From a checkpoint of a small transformer trained on Wikipedia: vocabulary 8192, tied embeddings.
Each number is 128 + 24 x the weight over the matrix's rms, rounded and kept within 0 to 255. Layers, rows and columns count from 0.

# layer 4 MLP up, 256x64, rms 0.178, rows 52-151, columns 0-31
[[147 114  95 131 114  97 141 147 104  82 142 138 110 116 153 102 141 128 173 124 131  87 106 109  90 131 124 141 139 123 164 143]
 [142 107 150 151 172 105 109  96 161  83 110 135 151 103 149 115 109  70 121 124 170 118 136 129 112 123 151 148 109  81 161 182]
 [ 94 130 134 162  91 119 108 131  81 101 149 147 118 140 103 173 145 126 142 131 110  95 114 150 119  83 138 138 149 127 177 179]
 [114 149 148 147 169 111 151 129 124 128  82 154 116 122 127 166 172 129 104  82 179 118 103 126  95 106 179  98 103 143 137 115]
 [166 134 128 105 178 115 110 107 110 108 133 125 165 150 129 126 132  84 203 127 140 128 163 125 123 134 130 114 133  95 106 175]
 [164 130 119 117 136 126  86 141 133 112  62 138 136 107 111 116 145 123 125 114 126 155 152 158 148 155 115  91  99 152 131 116]
 [ 86  75 133 107 110 109 147 114 127 116 137 124 125 105 144 135 178  76 152 135 154 116 184 106 122 154 121 166 104 141 135 133]
 [139 143 154 165 107 115 147 148 148 135 100 135 117  90 104  96 121 110 149 130 174 128 136 155  95 134 134  96 119 106 128 127]
 [123 130 152 154 128 115 174 112 135  91 101 130 135 102 108 153 119 125 179 112 105 107 138  86  94 145  93 125 144 103 165 158]
 [100 110 119 120 107  85 156  74 124 106  93 159  93 124  77 130 122  70 119  96 117 129 137 116 147 122 104 119 137 154 138 111]
 [136  94 148 150  95 135 164 123 134 109 116 117 120 142 114 152 169 125 145 110 169 110 151 139 132 139 116 117 134 134 125 159]
 [154 126 127 124 134 127 149 115 136 125 128 109 107 113 143 112 114 156 121  97 150 141 118 113 170 104 135 132  93 130 133 153]
 [139  94 146 105  94 107 115 104 119 110 137 157 126 123  87 121 143  97 132 126 119 134 123 177 147 118 119 125 180 138 121 131]
 [106 102 110 123 144 117 116 135 153 123 141  88 154 153 142 152 114 134 121  90 143 151 122 156 146 118 127 137 127 146 140 142]
 [109 137 124 138 141  63 141 129 134 131 134 156 137 131  92 127 101  72 122  56 136 122 117 103 144 166 116  94 135 106 182 123]
 [156 147 104 146 130 121 146 110 114 132 121 108 139 132 109 123 140 118 137 117 120 111 151 126 111 189 110  83 121 153 140 129]
 [125 102 138 114 121  85  87 118 139 133 131 102 145 143 119 143 143 157 134 102 155 102 123 128 138 128  88 128 118 175 128 168]
 [108  75  91 108 159  88 118 122 127  93 121  96 146 133  93 170 111  70 156 141 138 127 175 106 119 114 140 120 105 130 148 177]
 [106 140  91 123  92 129 146 105 165 125 144 137 136 115  85 124 134 137 113 121 126 171 144 115 102 139 136 115  87 141 152 104]
 [140 125 152 160 157 149 135 145 137 106 103 147 146 129 131 197 100 130 147 110 101  74 155 131 122 151 148 140 128 128 125 144]
 [ 73 100 153 124  68  73 142 108 139 118 104 159 127 127  80 147  58 100 143 135 183 148 113 120 141 116 113 111 110 143 133 129]
 [112  81 158 154 129  75 176  75  98 133 145 143 133  73  79 177 105 150 162 120 148  97 132 151 163 145 130 113 115 141 148 121]
 [129 154 105 124 124 122 129 158 171 130 115 141 135 143 127 127 132 120 139  99  79 139 125 100 138 130 100  93 167 157 124 107]
 [151 100 180 143  86 111 144 149 136 119 141 120 127 143 128 169 118 156 135  99 165 110  82 178 151 167 139 165 130 132 119  99]
 [126 125 107  96 167  98 157 140  96 149  96 135 127 102 109 156 135 135 129 107 112 139 131 135 106 170 113 134 139  92  87 183]
 [109 146 192 158 140 123 102 116 132  91 136 182  87 139 112 131 181 117 161 116 159 121 114 140 133 163 158 122  97 116 140 137]
 [ 89 116 140 144 120 134 143 119 151 125 108  77 129  84 122 138 124 129 147 121 132 112 146 104 135 160 124 100 135 151 146 141]
 [106 116 181  91 150  73 171 114 130 106 108 105  80 120 150 134 116 109 127 117 150 102 113 160  90  85 112 125 165 163 151 122]
 [107 141 153 162  94 120 129 151 108  98 116 132 131  83 146 117 120 114 137 140 146 114 175 118 129 137 120 121 145 137 159 168]
 [149 120 151 130  95 113 139 103 151 110 150  78 116 102 125 128 132 118 139 109 136 167 148 108  87 111 153 116 156 133 191 134]
 [160 115 164 106 108 111 135 117  97 130  99 149 118 123 104 115 115 150 157 126 109 135 188 149 115  94 102  69 151 140 171 140]
 [157 161 119  91 158 138 144 146 132 114 113  93 152 166  75 129 145 121 146 123 140 119 148 114 113 154 125 110  90 108 127 120]
 [124 107 122 113 172 122 154 155 121 133 116 124 133 111 111 124 140 110 171 106 155 161 129 141 148 121 156 104 155 143 159 153]
 [104 124 141 141 110  95 154  85 162  94 114 171  94  92  87 131 120 115 133 147 180 133 194 143 137 112 204 131 114 112 156 117]
 [182 161 137 120 107 110 120  86 135 100  89 122 117 175  98 155 144 128 148  83 131 137 142 138 104  81 118 101 139 171 145 128]
 [149 117 146 109 177  97 133 127 144 127 130  92 125 130 131  97  64 101 141  41 140 144 170 173 110 180  98 134 135 112 147 163]
 [118 120 116 127  94 115 100 168 128 102 135 159 128 138 148 133  92  75 131  86 139 138 156 133 139 171 166 129 149 142 130 135]
 [127  70 188 141 135 100 137 117 142 126 135 154 142 106 161 110 154  95 124 107 112 132 101 166 106  60 180 137 140 120 161 101]
 [103  90 104 139 161 121 137  99 158 137 104 110 132  78 105 112 137 164 157 109 127 101 135 166 129 150 136 145 138 134 131 144]
 [134 141 144 148 161  99 119 139 157  79 119 121  78 156 132 119 111  87 135 126 107 117  87 169 138 128 178 103 138 165 140 126]
 [151 154 123 107 132 102 112 149 115  83 103 169 147 102 135 130 120 114 123 120 106  97 174 154 118 120 151 112 123 118 114 121]
 [148 139 147 153 106 102 146 137 128 116 146 160 103 119 139 115 138  97 135  91 135 110 123 137 132 175 144 122 141 102  95  97]
 [132 140 119 120 104 112 113 105 102 112 125 120 127 106  32 138 127  95 145 108 127 132 144 169 141 132 184 116 139 121 147 133]
 [115 112 150 114 140 107 180 102 143 123 102 105 151  73  68 105 108 148 189  88 140  82 143 105 153 108 160 146 127 140 162 140]
 [110 157 134  95 156  82 136 161 121  84  82  93 102 146  80 139  73 134 157 111 134  97 183 117 163 148 131 120 140 127 152 182]
 [142 111 137 156  82  97 136  88 147 123 118 127 123 125 107 138 124 110 129  88 138 118 129 105 114 159 107 116 113 145 161 130]
 [165 112 137 106 157 140 160  73 148 152  97 133 133 161  76 110 104 115 119  66 151 166 114 128 113 109 122 109 154 121 156 114]
 [151 138 122 126 113 118 116 109 113 167 104  92  77  85 115 120 138  92 135 118 150 122 150 134  81 145  86 118 130 138 127 154]
 [117 110 143 139 109 130 127 141 145  98 140 123 139 117 128 167 160 142 156 120 136 119 125 131 111  99 151 162 133 124 179 152]
 [ 82  92 121 131 127 125 143 124 153 105 143  99 135 141 136  93 121  99 124 111 119 133 112 117 115 112 118 187 161 168 173 121]
 [125 106 131 137 127 135 155 126  96  81 104 150  90 124 142 200 122 136 131 118 132 107 106 125 165 151 133 135 143 134 125 135]
 [124 123 114 162 126 130 113 134 124 128  90 118 149 122 122 132 132  41 137 109 159 124 138 119 127 184 133 105 142 129 133 157]
 [150 109  88 102 128 102 151 122 148  92 134 101 151 124 131 153 149 146 140 114  90 115 123  94 142 115 125 117 161 153 180 145]
 [123 126 133 144 165 113 160 140 127 167 115 137 134 128 121 130 116 139 123 125 148 138 130 125 103 119 131 107  91  85 116 153]
 [ 72 115 143 113 166 109 144  72 175  96 113  98  81  85 131 133 129 145 119 147 128 141  94 124 135 143 146 134 104 105 129 170]
 [123 135 147 186 125 115 129 126 158 114 115 106 121  70 152 107  84 125 126 153 137 124 149 150 101 103 116 116 129 103 195 177]
 [128 144 129 142 153 123 144 116 139 117 137 157 160 117 150 121 141  93 140  68 110 140 133 142 109 145 110 141 114 138 129 150]
 [118 141  94 133 147 126 162 144 144 131 139 134  83 136  91 143  93 154  93 135 131 105 161 138  98 163 111 133 102 111 174 121]
 [163 142  90 130 153 117 105 110 197 100 136 147 100 118 141 104 119 112 132 121 135 125 155 202 101 129 108  78 119 124 153 133]
 [120 136 148 140 140 126 128  98 134 102 171 143  94 120 118 151 119  69 167  99 112 143 128  74 157 135 193 146 148 133 133 114]
 [116 169 168 107 106 109 138  76 133 109 110 170 158 130 126 145 161 124 189 130 120 143 108 120 118 144  92 104 111 124 146 176]
 [158 139 161 120 116 102 173  70  89 116 117 151  65 142 105 104 116 166 142 124 156 101 157 174 100 135 131 134 137 118 122 134]
 [137 101 168 129 145 102 162 108  97 114  98 135  90 112 124 156 120 183 125  77 159 107  94 126  86 116 117 129 139 124 150 124]
 [ 71  96 162 157  74 102 116 129 150 119 156 148 108 134 152 149 147 118 131 111 175 167 150 128 116 108 111 130 149 129 177 108]
 [162 158 121 108 141 101 172 129 139 151 137 115 119 125 113 136 144  87 145 117 166 108 151 136 139 154  69  98 104 151 137 135]
 [108  89 101 136 163 119 140 112 123 106 142 169  96  82 122 130 151 109 108 108 117 121 166 109 117 125 106  95  99 106 141 183]
 [159 108 188 141 122 127 131 139 135 125 107 133 112 135  94 150 128 133 130 128 117 108 135 123 111 123 125 102 137 108 122 132]
 [153 140 173 134 130  98 105 109 140 118 143 130 170 162 164 121 158  78 139 103 129 125 125 134 139 163 110 152 136  99 135 140]
 [122 132 108  98 136 112 121 115 106 123 118 127  78 108 112 113 145  87 152 109 130 139 106 109 106 143  99 112 145 134 136 164]
 [ 93 105 132 148 145 129 117 119 126 116 152 147 139 142 136 155 121 110  98 119 156 131 111 173 130  83 104 168  80 108 152 116]
 [122 163 113 111  95 124 132  97 133 145 113 119 123 149  96 145 114 104 154 137 156  95 111 132  78 149 115 141 143 149 144 113]
 [113 168 105  99 141 132 145 107 145 124 125  96 130 116 139 113 140  99 142  80 110 126 150  96 125 116 123 139 144 113 185 154]
 [134 135 138 150 151 106 149 125 162 115  86 149 100 112 103 122 139 147 176 119 163 163 126 143  88 150 116  88 105 113 148 152]
 [125  97 118 136 176 119 112 154 155 107 160 128 138 104 132 157 127 133 135  74  67 126 141 152 131 139 139 139 123 165 151 134]
 [109 123 157 126 164 134 184 100 142  89 116 106 135 129 120 120 137 117 131 110  96  74 140 117 148 103 108 105 144 135 138 142]
 [143 126  98 142 126 142 125  96 125 147 106 116  97 138 117 126 138 136 143 150 108 175 117 103 102 146 118 110 157 127 123 166]
 [123 128 126 142 115 134 129 143 147 132 119  90 156 133 142 134 141 129 133 138 185 114  96 131 167 118 143 108 131  94 158 165]
 [133 114 107 131 142  83 129 138 113 128 146 158 159 175 153 127 111 102 127 131 126 110 131 114 118 145 106 115 200 145 133 121]
 [149  84 123 107 128 126 158 111 156 153 111 113  94 123  73 127 129 124 163  99 144  93 149 110 152 139 215 155 150 152 147 133]
 [ 90 106 134 124 160 145 187 150 136 125 144 136 115 113 103 132 139 148 114 109 130 125 113 123 101  99 108 155 170 149 152 102]
 [134 100 131 129 112 106 142 124 129 104 134 104  97 131 137 124  86 149 114  99 117 130 138 128  63 148  83 121 178 150 147 143]
 [ 86 109 154 130 121  91 179 152 177 113 103 129 126 133 100 175 125 110 142 127 123 150  99 122 108 180 135 122  94 130 158 142]
 [129 152 112 156 102  81 124  85 177 115  98 161 116 160  98 162 104 124 101 117 162 146 159 197  97  88 149 111 129 146 144 148]
 [130  96 167  93 120 122 111  94 143 129 140 119 118 154 126 124 124 122 176 136 171 161 151 113 125 170 121 104 123 130 112 128]
 [124  75 181 146 140 114 128 158 131 140  82 146 120 126 131 112 115 112 134 108 128  74 133 102 142 162 133 139 137 136 135 125]
 [ 97 138 163 130 127 132 122 121 119 153 138 119 106 130 114 142 124 145 109 113 148 132 121 123  92  99 126 142 107 131 177 176]
 [121 129 137 137 162 110 138 129 129 129 136  83 119 104 131  90  98 124 145 130 159 120 162 166 113  96 157 123  96 128 149 142]
 [107 144 106 152 119 110 112 109 115 152 140 137 134 123 124 135  97 165 175 136 167 107 131 171 112 120 134  86 116  93 154 129]
 [179 122 126 139 127 130 112 120 165 114 113 100 139 129 147 124  85 138 163 109 117 119 176 118 122 147 111 124 108 142 129 113]
 [104 124 119 126 140 145 191 108 112 128 124 133 114 152  86 108 141 125 150 128 124 115 158 107 131 116 135  81 109 161 138 150]
 [115 109 115 107 159 108 140 146 133  66 125 132 135 107 127 135 151 137 152  76 126 105 122 136 148 135 114 138  93 181 136 157]
 [ 97 116 117 110 141 114 155 120 162 142 123 152 139 142 103 140  75 121 151 127  96  80 153 133 132 120 134 113 125  91 150 140]
 [149 122 165 113 115 129 117  83 159 111 140 115  81  98 132 160 125 133 161 110 159 132 139 112  84 144 106 150 139 134 145 145]
 [140 134 156 134 103 125 144 125 127 123  75 148  91 139  86 129  97 100 121  95  48  89 115 100  73 113 118 132 181 130 127 130]
 [132  78 122 145 136 115 107 125 117 115 115 136 167 113 146 126  93 120 149 107 129 117 168 175 189 173 136 108 107 156 136 121]
 [126 119 113 130 138 127 113 128 101 110 121  77 124 144 124 136 138 115 140 144 168 140 143 145 160 125 105 127  90 132 182 166]
 [114 110 136 107 162 114  86 131 113 110  96 201 108  87 172  95 135 131 139 134 126  93 137 154 147 145 127  94 108 176 164 128]
 [118  92 101 133 127 114  99 156 158 101  94 135 178 117 135 111 157 120 118 140 145 157 145 135 126 147 153 132 100 123 126 158]
 [125  97 141 122 109 110  81 105 134 106 113 144  83  93 150  98 108  85 121 142 136 145 144 156 146 140 123 154 135 143 165 148]
 [118 115 118 114 168 118 151  93 126 109 103 104 126 120 101 118 167 121 169 135 128 107 141 118 135 127 145 170 118 127 115 196]]
# layer 4 MLP down (transposed), 256x64, rms 0.132, rows 52-151, columns 0-31
[[100 109 166 156  96 165 105 164  99 110 149 148 149 158 128 109 125 121 113 149 114 130 125  91 120 133 127 111  70 149  89 141]
 [107 154 133 133 116 146 126 145 145 110 115  96 112 110 118 171 116 109 150 143 130 157 136 130 139 101 112 153 105 159 123 110]
 [124 157 128 142 152 156 135 132 116 124 118 149 126 121  92 169 129 114 117 148 103 164 123 121 106 106  98 118 152 128 126 141]
 [132 149 125 110 162 149 116 132 172 138  81 155  95 108 169 137 112 127 115 110 129 123 168 104  73 119 158 107  75 153  99 112]
 [156 156 140 140 143 138 111 138 150 125 126 121 112 133 151 110 144 133 170 130 112 101  95  91 102 126 106 100 117 137 157  96]
 [121 138 124 162 110 149 178 125 132 159 165  93 133 160 131 137 125 143 135 152 134 132  92 108 122  93 119 195 181 110  94 138]
 [ 91 159 120 133 132 131 109 124 157 116 155  96 120 118 124 108  97 155 148 110 130 144 129 115 168 150 144  83 138 103 140 108]
 [115 122 146 128 122 119  81 124 100  99 141 119 133 137 154 160 109 142 110 120 145 121 141 175 163 104 157 152 104  95 108 153]
 [147 120 135 125 146 127 130 144 108 123 116 156 157  92 145  99 176 158 137 151  90 137 166 116 148 161  95 115 110 114 127 126]
 [132 132 181 129  52 109 130 120 122 168 164 115 114 157 118 158 155 121 114 164 130 123 129 108 132 128 130 151 102  64 150 132]
 [113 136 113 111 146 144 120 109 149 119 112 106  98  85 140 156 144 160 120 131  94 147 116 106 132 106 120 144 115 123 138 107]
 [107 105 117 137  97 150 110 132 140 122  80 180 150 128 121 118 175 128 153 149 120  95 116 111  78 148 107 124 135 148 124 120]
 [138 146 143 157 116 125 138 118 140 111 116 142 118  88 150 131 105 140 175 158 152 136 107 122 161 113 126 120 115 149 119 135]
 [162 112 128 114 125 141 125 106 129 118 142 160 127 119 161 130 137 148 125 164 102  92 122 119 152 128 127 134 112 119 136 126]
 [157 172  94 108 127 154  95 164 110 110 118 138  96 104 137 119 149 116  96  91 135 129 121  85 189 140 150 104 105  92 160 157]
 [112 136 128 137 145 158 130 114 112 136 101 116 137 118 126 112 174  76 152 125 155 165 132 104 129 131 107 140 115 161 132 148]
 [125 134 144  98 123 146 142 112 119  92 119 121  98 103 127  91 122  80 136 133 173 114 129 114 137 116 163 122 142 112 157 106]
 [116  91 154  72 139 112 128 129 130 104 119 127 119 107 181 125 131 139 149 123 142 101 101 100 116  93 122 108 161  75 180 122]
 [139 151 165 118 121 191 160 146 132 131 126  96  98 109 157 116  82 139 118 149 163 124 110  97 126 132 133 118 160 135  80 145]
 [129 149 131 133  97 106 151 141 145 170 113 123  81 156 126 106 175 138 130 146 154 139 129 138 144 104 137 105 129 124 117 125]
 [141 149 109  93 131 123 114 114 151 119 155  74  86 138 111 146 142 142 140 119 123 141 137 104 138 129 151 105 116 187 144 141]
 [ 90 166 151  74  96  71 135 120 130 119 117 135 172 100 101 147 153 151 106 118 131  95 161 147 176 116 108 162 108 124  98 106]
 [132 113 139 118 117 113 122 147 124 128 120 103 157 131 109 131 135 122  93 169 147 115 122 146  98 105 114 179  94 120 131 117]
 [115 139  94 114 144 107 115 131 112 139 114 116 151 147  75  96 197 113 141 148 118 149 182 164 101 123 122 136 177 143  75 117]
 [102  77 112 116 146 116 124 122  86 159  92 175 126 137 146 127 102 123 120 157  97 154 109 197 101 143 118 143 137 134 148 147]
 [112 107 112  56 151 131 141 104 113 182 118 112 163 137 150  92  96 150 167 182 131 114 149 101 130 148 128 107 166 170  90 123]
 [142  76 117 108 149 137 100 127 118 135 142 123 118 125 146 157 126 148 126 161 121 134 124 128 117 126  99 129 114 124 138 142]
 [128 113 107 136 117 156 139 104 115 125 165 162 123 100 155  61 158 114 112 130 164 128 126  95 162 150 143 144 138  86 137 156]
 [140 123 135 114  95 158 113 124 144 140 144 133  98 143 136 123 100 151 118 155 129 123 172 103 107 135 120 117 127 100 115 130]
 [ 98 139 166 133  96  89 145 116 147 100 166  91 149 116 131  92 137 134 112 138 163 113 188 106 112 127  78 135 166 147 159 148]
 [ 95 150  85 119  94 154 124 150 119 177 138  87 137 127  66 131 131 166 123 123 148 145 114 115 126 100 155  92  86 142 157 107]
 [ 89 124 132 164 169 120 134 134 114  97 151 135 126 112 137 138 121 112  95 146 112 126 129 111 126 108 120 138 128  89 173 107]
 [145 148 108 124 138 114  46 176 149 135 133 175 135 121 113 100 134 170 116 148 154 120 129 138  78 106 133 143 163  80  88 132]
 [123 147 132 152 155 135  87 148 139 133 115 103 160 156 157 132 126 126  78  93 102 157 121 154 148 151 127 148 124 178 110 139]
 [108 148 127 167 102 132 146 129 119 118 146 145 142 124 107 107  98 136 119 123 111 141 143 124 125 128 117 121 120 172 128 105]
 [143  76 128  91 145 124 111 161 194 119  90 199  95  88 101  93 125 134 150 132 148 145 156  82 151 119 126 136 145  96 127 195]
 [166 121  86 116 165 123 141 156 151 112 158 142 128 102 129 139 119 125 146  97 178 126  94 146 159 100 182 138 129 151 120 121]
 [114 188 161 123 105 118  99 106 144  99 125  96 130 135 171 142 125 113 120 151 125 109 125 125 123 111 133 117 136 116 125 118]
 [156 148  85  99 131 122 107 138 104 112 139 145 143 111 110 152 138 120 121 153 127 138 137 119 134 158  82  85 122 116 121 111]
 [114 128 100 120 108 166 134 100 126 138 161 156 106 140 139  93 146 180  99 171 150 117 152 141 146 125 156 103 138 178 106 138]
 [151 145 106 127 145 130 144 114 161 151 120 121 144 151 107 102 121 129 140 140 125 132  74 113 147 125  96 168 129 135 124 179]
 [182 157 107  85 135 124 131 150 157 152  95 174 117  97 113 133 117 128 114  89  92 125  88  89 178 124 157 110 142 143  73  86]
 [ 98 146  58 141 129 141  89 136 113 116 145 114  91 167 112 146 136 128 151 110 129 151 157 167 148 177 105 173  79 150 116 103]
 [142 133 152  34 141  75  82 155 125 101 134 121 118 130 151 119 161 192 113 126 155 163 144 136 175 116 177 107 127  90 156 178]
 [130 106 138 134 107 103 176 139 124 113 133 138 141 153 116 123 144  70 121 109 152  94 138 102 113 107 139 163 157  92 132 135]
 [163 116 155 155 159 102 160 142  95  99 117 126  84 129 115 121 143  96 115 110 174 148  90  86 160 148 153 124 125 138  99  74]
 [143 107 153  88 121 123 103 140 114 165 173 131 114 129  95 180 158 141 119 101  72 162  90 134 110 118 123 117 121 138 157 135]
 [128 157 137 118 164 148  95 162 126 178  99  77 140 136 149 111 143 154 137 128 132 108 113  96  95 145  94 132 106 127 137 151]
 [140 109 131 133 126 126 110 144 129 152 164 161 134 132 139 125 103 124 101 122 133 140 123  97 120 136 140 118 135 116 115 113]
 [ 93 160 125 116 113 146  88 121 138 130 167  70 159 140 143 134 132 126  85 141  94 140 144 139 167 149 117 101 123 108 121 118]
 [167 150 107 138 144 155 111  63 137 136 124 120 166 145 129 115 124 159 110 101 156 112 100 114 149 129 128 164 117  76 119 118]
 [ 78 160 108 133 176 149 137 106 127 119 114 108 149 144 117 142 129  91  87 183 148 102 131 113 132 153 136 130 118 159  68 154]
 [126  98 135  91 116 140 132 110 123 105 108 175 151 110 109 120 120 146  92 146 107 137  89 139 127 123 118 161 145 103 126 151]
 [ 97 105 103 126 104 129 113 172  97 152 181 131 130 109 113 127 125 149 127 144 122 179 120 111 116 164 147 116  97 170 110 110]
 [159 176 162  74 128 145 114 105 140 140  84 125 101 129 151 147  90 126  81 177 118 112 101 142 190 106 123  96 134 109 142 175]
 [123 144 109 174 182 124 132 156 140 133 140 116 198 109 122 164  84 102 131 131  82 117 158 129  97 159 141 126 104 105  69  94]
 [178 148 113 148  91 150 145 147  88 163 119 161 163 126 110 139 162 156 129 124 141 163 113 115 145 103 111 156 106 133 123 105]
 [118 135 123 143 126 157 119 133 100 139 120 131 101 160 106 135 107 145  65 180 130  98  98 152 116 125 139 143 128 112 102 139]
 [142 131 119 169  80 212  67 152 138 117 116 124 127 130 123 133 157 122 132 120 145 217 152  93 184 148  93 132 158 122 165 126]
 [ 79 120 137 167 120 176 178 110 107  79  68 116 137 150  89 122 149 155 112 153 114 143 111 148 188 101 149 112 137 103 163 132]
 [121 131 144  90  94 107 144 162 117 132 111 109 124 112 106 155 127 128 176 159 114 138 144 139  71  92 115 175 158 151 140 128]
 [178 116 157  75 121 117 115 128 143 169 141  87 110 134 101 117 106 120 110 162 133 133  94 159 127 105 155 109 118 133 128 130]
 [135 139 130  46 120  84  96 109  92  93 108  90 129  70  96 145 153 138 126 109 137  98 155 135 151 119 175 151 138 125 135 149]
 [ 79 113 114 112 153 128  92 125 161  95 161 133 177  86 126 145 114  99 109 148 105  94 121 142 160 105  95 188 151 147 125 164]
 [100 146 145 108 143 106 157 148 120 136 128 162 136 124  96  61 123 156 115 137  95 128  85 115 113  81 135 124 134 161 104 121]
 [131 105 175 119 150 137 106 125 135  97  97 146 141 141 124 136  85  78 147 139 119 158 121 107 140 153 183 112  93 129 118 129]
 [117 110  93 108 128 147 106 130 106 128 142 112 132 141 160 117 146 158 109 134 145 152 107 149 165 133 128 147 119 122 136 130]
 [106 113 135 134 114 168 138 113 159 139  90 108 108 172 100 177 120 152 130 150 117 118 120 134 132 106 131 127 155 128 138 137]
 [148 116 119 150 119 100 111 139 120 117 120 106 153 102 124  94 170 151 118 141  95 125 143 109 128 129 118 140 130 166 122 135]
 [157  94 149 126 140 132 130 145 164 106 131 112 135 145 126 119 139 140  93 164 137  93 107 154 148 132 161 128 165 118 131  91]
 [119 135 144 143 142 139 150 113 121 153 162 118 105 140 162 114 120 142 120 164 141 129  63 130  85 149 131 123 142 130 116 139]
 [119 112 104  99 172 112 146 119 147  95  90 154 107  84 120 134 130 121 156  94 131 124 102  58 127  95 204 109 147 147 186 155]
 [ 88 130 111 109 140 116 186 190  83  84 129 180 162 118 160 133 115 100 124  96 157 140 118 165 125 107 148 114 136 117 163 165]
 [139 176 126 133  92 132 123 111 128  73 108 133 108 165 135 187  92  92 118 135 159 144 104 153 102 120 158  86 102 142 149 100]
 [154 114  82 161 118 156 128 137 125 152 117 159 127 127 107 126 119 147 120 119 146 148 117 129 107 141 143 117 130 116 121 105]
 [136 171 141 101 107 119  94 136 126 151 122 122 155 134 111 129 119 108  96 111 104  81 112  97  95 117  89 140 117 122 128 102]
 [170 142 131 140 105 156 128 139 138 105 155 179 140 167 148 132 126 151 132 148  94 129 131 103 117 114 132 176 122  89 121 117]
 [152 121 152 137 110 171 136 153 152 107  88 113 123  95  93 154 107 134 120 112 115 155 147 100 117 127 116 129 101  96  86 105]
 [150 115  84  89 121 141  94 169 100 133 158 135 147 135 116 175 147 128 109 130 115  96 165 145 164 145 118  89 131 154 188 116]
 [139 173 117 133 139 127 119 140 181  92  93 140 141 116 129 117 100 141 157 143 139 141  98 120 136 128 100 118 118  86 159 131]
 [ 93 137 119  97 162 139 151  74 126 163 101 138 161  99 113 126 159 161 132 143 131 166  76  96 137 140 122 110 144 109 126 101]
 [168  98 122 142 149 126 113 122  71 117 113 137 114 127 137 117 146 138 148 158 149 139 112  80 131  96 100  96 169  78 118 118]
 [168 180 150  95  53 117  96  93 125 131  89 155 142 131 163 103 156 134 101  84 129 128 142 186 134 115 159 122 132  83 111 148]
 [133 138 110 129 162 161 111 160 158 130 161 145 111 127 120 105 155 143 171 165 124 137  94 134 147  91 170 180 128 120 127 123]
 [100 119 120 121 149  97  89 108 124 118 149 179  90 104 124 139 147 134 116 124  97  98 123 131 146 163 117 124 138 113  99 122]
 [134 144 108 148 110 117 139 120 113 127  98 102 132 145 149 127 138 176 131 158 118 118 116 101 128  85 120 122 119 123  77 105]
 [129 123 147 136  98 137 108 152 135 130 118 158 149 119 129 161 113 128 135 133 130 139 100 124 139 156 172 117 125 107 113 118]
 [135 147 131 133 142 127  77 127 162 121 135  91 166 113 154 136 177 132  79 118  91 144 129 120 141 167 127 151 109 117 117 153]
 [104 113  83 107 119 133 140 103 100 137 141 128 131 135 145 114 139 167  97 155 123 122 143 129 111 172 127 124 102 125 150 127]
 [103 157 140  96 142 103 147 122 131 142 155 123 152 162 106 123 146 132 116 149 123 128 135 132 141 145 158 141 124 125  81 141]
 [150  90 146 152 168  86 102 139 166 147 155 109 117  46 144 126 122 134 129 115 108 155 134  79 127 166  59 128 141 131 147 135]
 [116 130 138 110 108 129 105 144 130 115 125 152 123 145 140 108 128 122 168 121 115 120 153 135 119 128 104 152  96 100 138  99]
 [105 109  88 118 148 126 142 126 134  99 106 125 149 110 155 117 153 161 159 148 114 127  94 115 129 108 110 127 153 137 135  79]
 [149  95 118 184 107 147 145 131 114 141 134 169  82 139 121 120 135 115 139 148  71 130 129 132 120 146 153  97 178 126 103 123]
 [152  98 138 118 136  86 137 122 148  88 185 118 131  89 119 134 127 143 126 154 160 127  99 135 151 117 131 107 104 111 127 134]
 [ 85 111 111 138 143 171 149 112 159 127 146 134 127 145 140 154 122 124 114 121 137 170 111 103 136 138 135 113 142 157 143 153]
 [129 147 100 158 142 153 156 104  83 121 115 178 110 133 161  94 100 127 123 134 143 110 121 180 120 116 105  77 103 137 136 102]
 [113 136 139 124 137 163 124 107  73 146 127 159 107 138 129 113 136 129 114 158 124 147 150 138 114 141 108 113 141 113 121 111]
 [ 75 121 135 111 182 113 167 115 144 125  89 112 150  71 114 121 110 146 116 119 122 159 150 121 115 161 107 108 102 122  85 161]
 [136 136 158 140 123 146 124  98 135 112 120 119 125 136 132 161 127 200 101 129  96 153 146 125 105 123 109 143 107 102 152 105]]